Part of a small language model's weights: MLP 3072 tanh GELU.
Each number is 50 + 10 x the weight over its row's rms, rounded and kept within 0 to 99. Layers, rows and columns count from 0. The size before them is the row's rms in percent of the matrix's.

# layer 6 MLP down, 768x3072, rms 0.105, rows 513-546, columns 1056-1151
098:41 45 49 60 50 53 41 40 41 42 50 43 36 35 60 53 45 52 48 24 54 43 53 59 61 48 48 37 50 58 60 39 53 44 42 57 43 31 58 48 49 75 63 52 45 28 59 38 63 62 53 54 66 47 54 35 54 57 57 47 37 54 48 49 48 53 64 54 51 46 33 45 59 57 47 59 49 33 57 44 52 39 45 53 37 55 56 61 60 54 59 49 45 50 46 40
103:51 51 54 50 51 42 46 59 39 65 54 40 44 60 69 58 43 44 44 37 46 39 43 56 48 38 62 36 45 33 62 38 59 50 52 54 42 53 38 58 60 46 35 45 45 41 50 49 50 41 39 36 26 37 53 49 29 74 63 53 48 44 53 49 51 61 59 39 27 59 56 51 56 48 53 47 47 42 70 45 23 60 49 39 46 54 52 59 72 39 53 22 43 61 58 49
101:58 56 46 63 47 46 28 63 45 51 34 37 59 42 49 51 43 48 43 56 39 48 35 42 56 45 42 54 59 39 30 52 43 61 48 62 49 63 38 63 64 43 56 35 53 42 62 40 58 43 65 38 68 61 64 49 47 35 46 59 42 49 41 66 54 46 68 52 51 73 25 52 40 44 49 40 29 58 44 50 54 56 62 63 63 50 56 75 51 68 49 60 60 48 51 53
098:55 42 51 44 61 41 47 51 61 38 51 47 48 58 41 55 67 60 45 51 62 59 61 18 52 44 35 32 50 39 41 58 54 42 49 58 61 48 67 48 49 55 54 38 58 44 76 43 40 57 45 43 45 62 47 40 51 41 56 46 49 53 46 51 40 42 61 28 46 29 52 65 54 39 41 45 41 62 38 62 49 38 55 35 43 55 32 52 52 33 42 51 47 42 44 67
098:61 53 45 63 56 48 37 50 49 43 43 74 32 55 68 60 45 54 42 39 56 70 53 40 37 48 51 61 39 40 56 46 40 53 49 44 51 55 56 46 44 61 45 60 48 52 45 54 39 30 47 49 29 46 51 51 40 60 68 57 44 49 51 41 48 42 63 54 65 54 51 61 71 53 59 47 44 50 34 71 55 54 54 58 45 33 50 63 42 45 42 64 38 48 42 47
101:52 46 39 50 41 44 60 35 47 62 51 50 41 51 49 52 71 61 44 39 32 63 48 25 24 64 45 40 46 48 44 27 39 54 46 35 34 60 40 63 49 59 45 65 49 50 36 40 39 59 46 38 39 59 48 47 51 43 42 46 40 68 49 36 40 32 52 56 67 53 40 56 39 51 59 53 48 45 51 49 67 70 55 45 57 51 41 40 61 46 61 37 29 61 57 57
099:52 37 60 69 47 42 49 52 61 45 47 45 53 54 42 50 42 52 47 54 47 58 36 61 30 36 42 16 42 60 44 59 62 48 33 50 69 51 57 27 48 50 42 58 60 70 27 55 56 42 43 46 51 49 51 36 52 42 46 27 35 49 41 63 26 47 46 50 67 34 41 34 61 64 48 46 48 57 54 43 48 36 57 49 55 49 51 46 54 50 42 42 61 43 56 56
101:47 43 59 53 57 51 43 58 57 33 45 50 45 61 54 63 42 40 42 43 62 53 27 27 59 47 58 64 32 51 43 80 35 47 48 53 47 31 45 58 32 48 46 53 57 61 45 51 50 43 40 46 45 45 40 64 45 47 29 49 44 58 33 56 38 52 58 41 64 66 48 43 40 55 47 53 48 41 47 45 47 44 52 30 67 39 50 50 57 47 56 46 46 45 55 42
103:40 46 73 68 45 55 48 54 35 40 63 50 32 47 50 52 60 53 57 57 43 63 41 45 53 37 50 68 33 66 39 47 52 54 34 43 49 29 41 41 37 36 45 52 55 46 50 27 36 37 49 51 85 44 51 47 49 34 54 61 49 49 52 57 55 43 47 43 36 58 50 48 62 59 53 63 48 49 60 53 47 59 47 42 54 44 54 45 43 55 63 48 56 40 35 61
103:45 41 37 55 57 64 53 44 45 41 42 49 39 61 40 49 73 34 54 58 39 72 67 48 41 62 30 48 42 65 46 55 49 44 64 65 58 48 46 41 45 36 55 52 59 65 41 59 39 60 39 53 74 49 54 57 53 56 47 58 66 43 53 46 48 42 36 45 65 69 50 58 47 45 84 61 55 33 37 51 75 55 61 42 59 40 27 55 43 56 36 48 67 47 48 60
101:51 53 51 59 41 50 50 67 48 49 57 50 33 52 40 44 53 57 54 47 58 63 63 64 41 52 66 52 44 55 47 27 46 54 50 37 48 64 56 37 44 70 44 44 52 59 65 54 41 52 57 55 54 27 37 54 38 53 51 54 52 24 51 48 37 39 70 68 39 37 51 65 48 50 46 53 60 58 59 46 43 41 39 58 43 59 48 38 52 34 48 43 57 60 33 43
098:46 46 59 40 55 42 50 58 42 38 70 53 44 48 59 48 55 61 42 55 53 69 54 37 55 63 44 64 42 30 40 57 54 52 53 50 75 49 54 59 57 42 44 33 50 48 56 57 47 49 52 50 54 35 41 49 42 49 45 27 44 50 47 58 65 66 47 42 46 35 54 41 45 51 59 47 66 65 56 46 61 58 43 74 40 59 58 53 21 51 66 40 49 41 52 53
098:54 56 43 40 74 35 37 34 42 64 50 50 38 49 68 52 55 51 44 55 43 46 34 46 45 51 45 40 45 63 42 52 44 48 24 55 41 59 50 72 48 65 64 54 52 58 51 54 49 30 60 50 41 60 72 37 39 57 27 73 55 59 45 57 53 46 32 38 59 57 59 52 57 34 66 44 42 56 60 62 59 58 51 49 57 36 45 48 40 61 49 74 34 41 44 29
095:57 40 65 55 50 52 44 55 47 28 26 51 50 49 59 66 57 49 59 46 32 47 39 45 36 51 50 65 47 40 46 31 55 53 45 56 60 63 57 59 60 60 39 66 60 50 45 46 44 59 58 47 45 61 54 48 45 32 51 32 64 46 42 51 51 39 61 47 55 59 41 55 62 47 52 42 42 44 57 66 42 38 64 56 72 55 45 48 63 49 56 55 64 52 56 54
102:50 50 50 46 68 54 51 58 64 63 36 54 53 39 59 65 50 69 45 53 70 36 53 48 36 54 54 60 58 41 45 57 62 47 46 33 54 46 40 60 42 47 30 52 59 51 66 34 51 39 37 57 57 54 57 46 68 45 67 44 44 51 42 73 58 53 67 48 57 49 30 52 48 46 49 43 48 39 36 47 55 48 52 27 56 49 56 56 61 39 68 59 58 42 54 37
102:38 63 32 55 41 56 48 41 51 79 42 51 39 58 50 57 63 57 53 62 65 46 52 34 56 50 54 52 51 43 55 66 70 52 56 51 50 53 56 54 54 32 52 44 53 61 44 42 39 49 35 50 15 37 48 39 39 57 62 59 35 46 41 55 55 55 59 60 58 52 52 58 53 59 48 33 44 52 63 49 53 63 54 43 51 37 39 53 47 43 39 68 44 37 42 57
100:47 51 60 53 36 41 70 59 54 50 60 31 45 54 58 58 55 59 37 77 56 39 47 51 44 34 52 43 55 45 71 39 41 33 55 48 59 55 60 44 31 49 48 52 46 42 42 40 40 30 49 51 51 42 43 39 39 62 50 40 56 49 52 49 49 44 42 38 63 49 47 34 47 60 50 56 61 54 40 37 65 50 46 48 58 60 69 59 34 45 34 46 45 57 40 44
100:50 35 42 55 44 38 44 50 41 61 43 53 64 47 62 50 69 32 54 54 36 27 59 42 51 65 43 47 41 51 45 57 41 68 50 42 39 31 58 62 52 57 48 62 42 49 60 56 67 57 50 66 48 52 40 41 51 42 48 37 45 40 50 40 33 47 47 35 49 54 37 35 50 42 55 52 54 50 43 45 55 49 47 64 43 39 33 73 69 54 56 54 72 44 54 37
097:48 50 42 46 39 70 51 33 45 60 40 48 58 60 37 42 44 52 51 56 55 48 70 44 57 55 31 33 51 51 42 52 45 43 56 53 56 48 54 54 61 61 51 50 42 63 53 55 49 51 49 46 37 49 47 55 61 56 52 44 64 43 47 62 49 48 30 50 57 45 38 39 44 42 43 52 56 43 33 36 71 48 62 46 53 49 54 45 57 63 52 58 58 45 39 38
100:37 47 49 46 33 54 52 45 48 45 52 59 41 50 55 62 43 51 47 59 60 47 54 38 42 45 53 37 42 50 42 54 25 52 51 41 34 43 53 40 50 44 53 41 57 42 58 62 57 59 65 33 50 51 44 35 48 55 55 48 54 54 39 60 46 49 38 67 66 21 55 48 81 41 42 60 61 58 45 68 41 54 46 44 58 44 43 55 50 41 40 57 55 57 49 55
096:58 38 39 62 40 37 45 56 55 51 64 66 44 54 51 43 53 52 38 61 50 44 53 56 44 29 55 83 53 46 35 38 40 48 37 55 47 66 41 64 31 48 76 61 54 47 78 56 38 42 57 56 44 33 58 63 50 68 57 68 63 55 41 72 61 47 52 68 33 44 67 52 41 39 34 61 38 54 50 26 47 49 46 38 56 47 62 66 57 45 44 53 28 52 49 38
101:53 39 53 60 39 42 60 46 66 52 61 46 45 70 43 58 48 39 56 67 58 47 47 53 47 29 54 53 56 34 55 47 64 56 43 55 60 60 54 45 54 54 48 54 53 70 59 61 47 51 64 59 52 69 41 54 55 50 51 48 68 51 40 72 50 39 60 52 43 41 47 55 67 57 55 39 36 64 64 53 52 53 47 37 46 53 39 49 40 44 49 38 46 49 53 46
096:60 41 35 58 55 55 51 53 44 46 47 43 42 53 41 60 57 38 43 38 35 52 43 64 41 42 65 33 47 46 47 51 48 55 57 43 42 60 41 62 38 60 45 56 46 41 63 52 50 46 39 47 34 60 43 46 44 59 47 40 61 56 55 53 46 63 63 45 62 60 40 31 64 46 52 36 64 52 50 53 42 42 39 51 50 47 44 49 54 52 66 36 46 49 39 38
101:45 50 54 38 58 40 46 61 39 56 59 42 32 59 55 47 51 47 70 64 49 41 38 29 59 44 50 54 44 37 68 40 34 46 55 51 54 47 50 61 36 64 37 39 38 54 40 42 56 39 45 70 52 44 47 50 44 46 58 56 29 58 60 39 52 37 35 45 63 62 51 41 69 59 55 56 60 42 47 60 60 44 51 58 62 47 56 63 59 53 43 57 60 53 55 64
100:70 48 61 48 51 49 28 42 49 62 47 48 52 53 51 50 40 35 62 39 45 45 32 61 45 60 50 61 62 57 67 54 53 63 61 54 65 55 47 51 54 56 47 43 63 54 47 49 56 46 55 53 52 86 50 36 51 61 55 52 50 58 53 42 55 46 54 58 39 40 42 43 50 40 53 45 48 84 44 53 56 34 50 50 42 51 52 61 53 47 57 59 51 62 41 46
098:63 60 50 42 43 59 42 29 71 57 61 59 32 47 57 59 57 57 50 56 56 57 38 44 46 55 54 49 48 57 66 49 47 61 68 47 44 48 49 52 41 41 67 49 36 44 56 46 43 45 49 51 50 51 42 52 45 46 48 53 50 56 56 44 38 44 44 10 57 70 56 66 49 42 45 55 43 40 60 48 54 63 48 53 64 43 50 49 33 33 49 52 49 48 34 54
096:49 41 42 50 46 53 37 43 64 34 47 62 38 42 56 35 42 41 59 48 43 36 26 41 70 55 41 68 39 40 47 52 39 58 29 55 50 44 41 53 68 48 63 43 61 39 57 53 46 39 37 60 62 56 35 56 31 46 49 33 48 38 61 46 50 51 49 42 42 23 62 49 49 32 47 56 44 71 47 44 50 57 58 38 38 54 58 54 52 39 42 48 62 54 64 54
100:61 46 58 67 40 45 62 51 74 51 58 53 39 51 64 35 35 49 45 43 32 46 38 29 53 54 54 65 66 68 48 52 71 54 59 56 60 51 45 49 57 48 41 23 50 43 45 38 30 53 64 57 38 40 37 51 57 43 43 39 55 58 70 47 68 43 39 59 45 44 49 54 56 63 57 61 36 54 47 59 58 56 54 51 64 55 54 47 42 41 61 57 66 37 52 58
096:57 55 60 51 44 50 26 62 52 37 63 45 63 49 46 42 58 50 50 49 47 42 35 41 59 43 67 37 70 31 40 48 35 39 44 46 49 69 38 49 46 57 60 54 36 35 39 58 52 49 49 40 60 24 53 55 48 64 55 35 50 46 60 31 50 41 60 52 46 37 42 55 41 57 51 35 55 45 49 47 50 44 59 19 42 57 51 44 50 43 42 58 54 55 54 57
097:55 42 50 43 52 76 57 44 61 40 56 36 54 46 50 42 33 61 58 53 28 68 34 49 69 57 50 50 57 47 49 50 58 41 42 47 48 43 41 47 52 48 52 38 68 52 43 50 31 60 49 44 59 63 45 59 67 51 39 45 51 37 51 54 30 61 35 45 51 55 64 68 60 48 53 53 41 55 66 54 56 54 44 59 10 64 39 40 46 52 42 49 50 59 67 44
096:48 52 65 57 23 42 63 48 32 54 36 51 44 61 54 27 42 50 62 59 41 34 48 53 60 55 41 43 49 65 36 55 49 45 47 62 52 60 56 58 48 52 57 48 54 59 46 43 30 48 43 50 64 32 57 51 57 32 36 49 41 41 67 37 48 52 44 45 47 57 56 57 65 47 33 37 48 57 33 67 42 56 57 51 42 60 54 64 48 39 45 51 64 37 45 38
097:46 54 53 32 69 46 38 58 62 39 70 41 25 58 48 40 40 46 56 35 38 52 38 40 45 43 55 48 57 48 76 46 45 52 52 52 46 48 45 31 48 39 40 53 30 50 52 47 61 49 43 40 41 41 48 62 44 61 51 44 42 45 56 52 39 34 61 53 51 57 35 40 46 53 33 50 59 61 54 58 41 57 48 46 37 40 58 37 51 62 57 58 40 61 42 61
100:61 47 47 34 57 37 28 65 49 49 41 54 37 66 45 54 56 54 37 49 43 50 62 39 66 44 41 36 47 53 56 43 33 49 38 39 60 49 41 49 55 55 52 40 50 24 54 60 60 60 49 42 54 41 62 46 50 58 72 36 51 27 60 46 42 37 73 39 54 34 34 43 59 49 57 53 41 33 52 51 38 57 61 65 59 53 43 61 49 60 62 73 22 37 53 48
102:65 52 45 51 53 34 50 65 47 71 67 33 40 54 61 40 66 44 57 40 35 63 44 53 58 38 48 47 55 36 52 62 40 37 45 39 63 37 49 47 47 29 45 40 58 43 78 49 40 47 41 51 55 60 42 46 53 40 58 61 53 42 56 42 56 55 58 49 42 44 45 31 39 55 67 42 50 48 47 48 56 41 47 48 35 58 66 33 45 65 36 37 31 45 40 61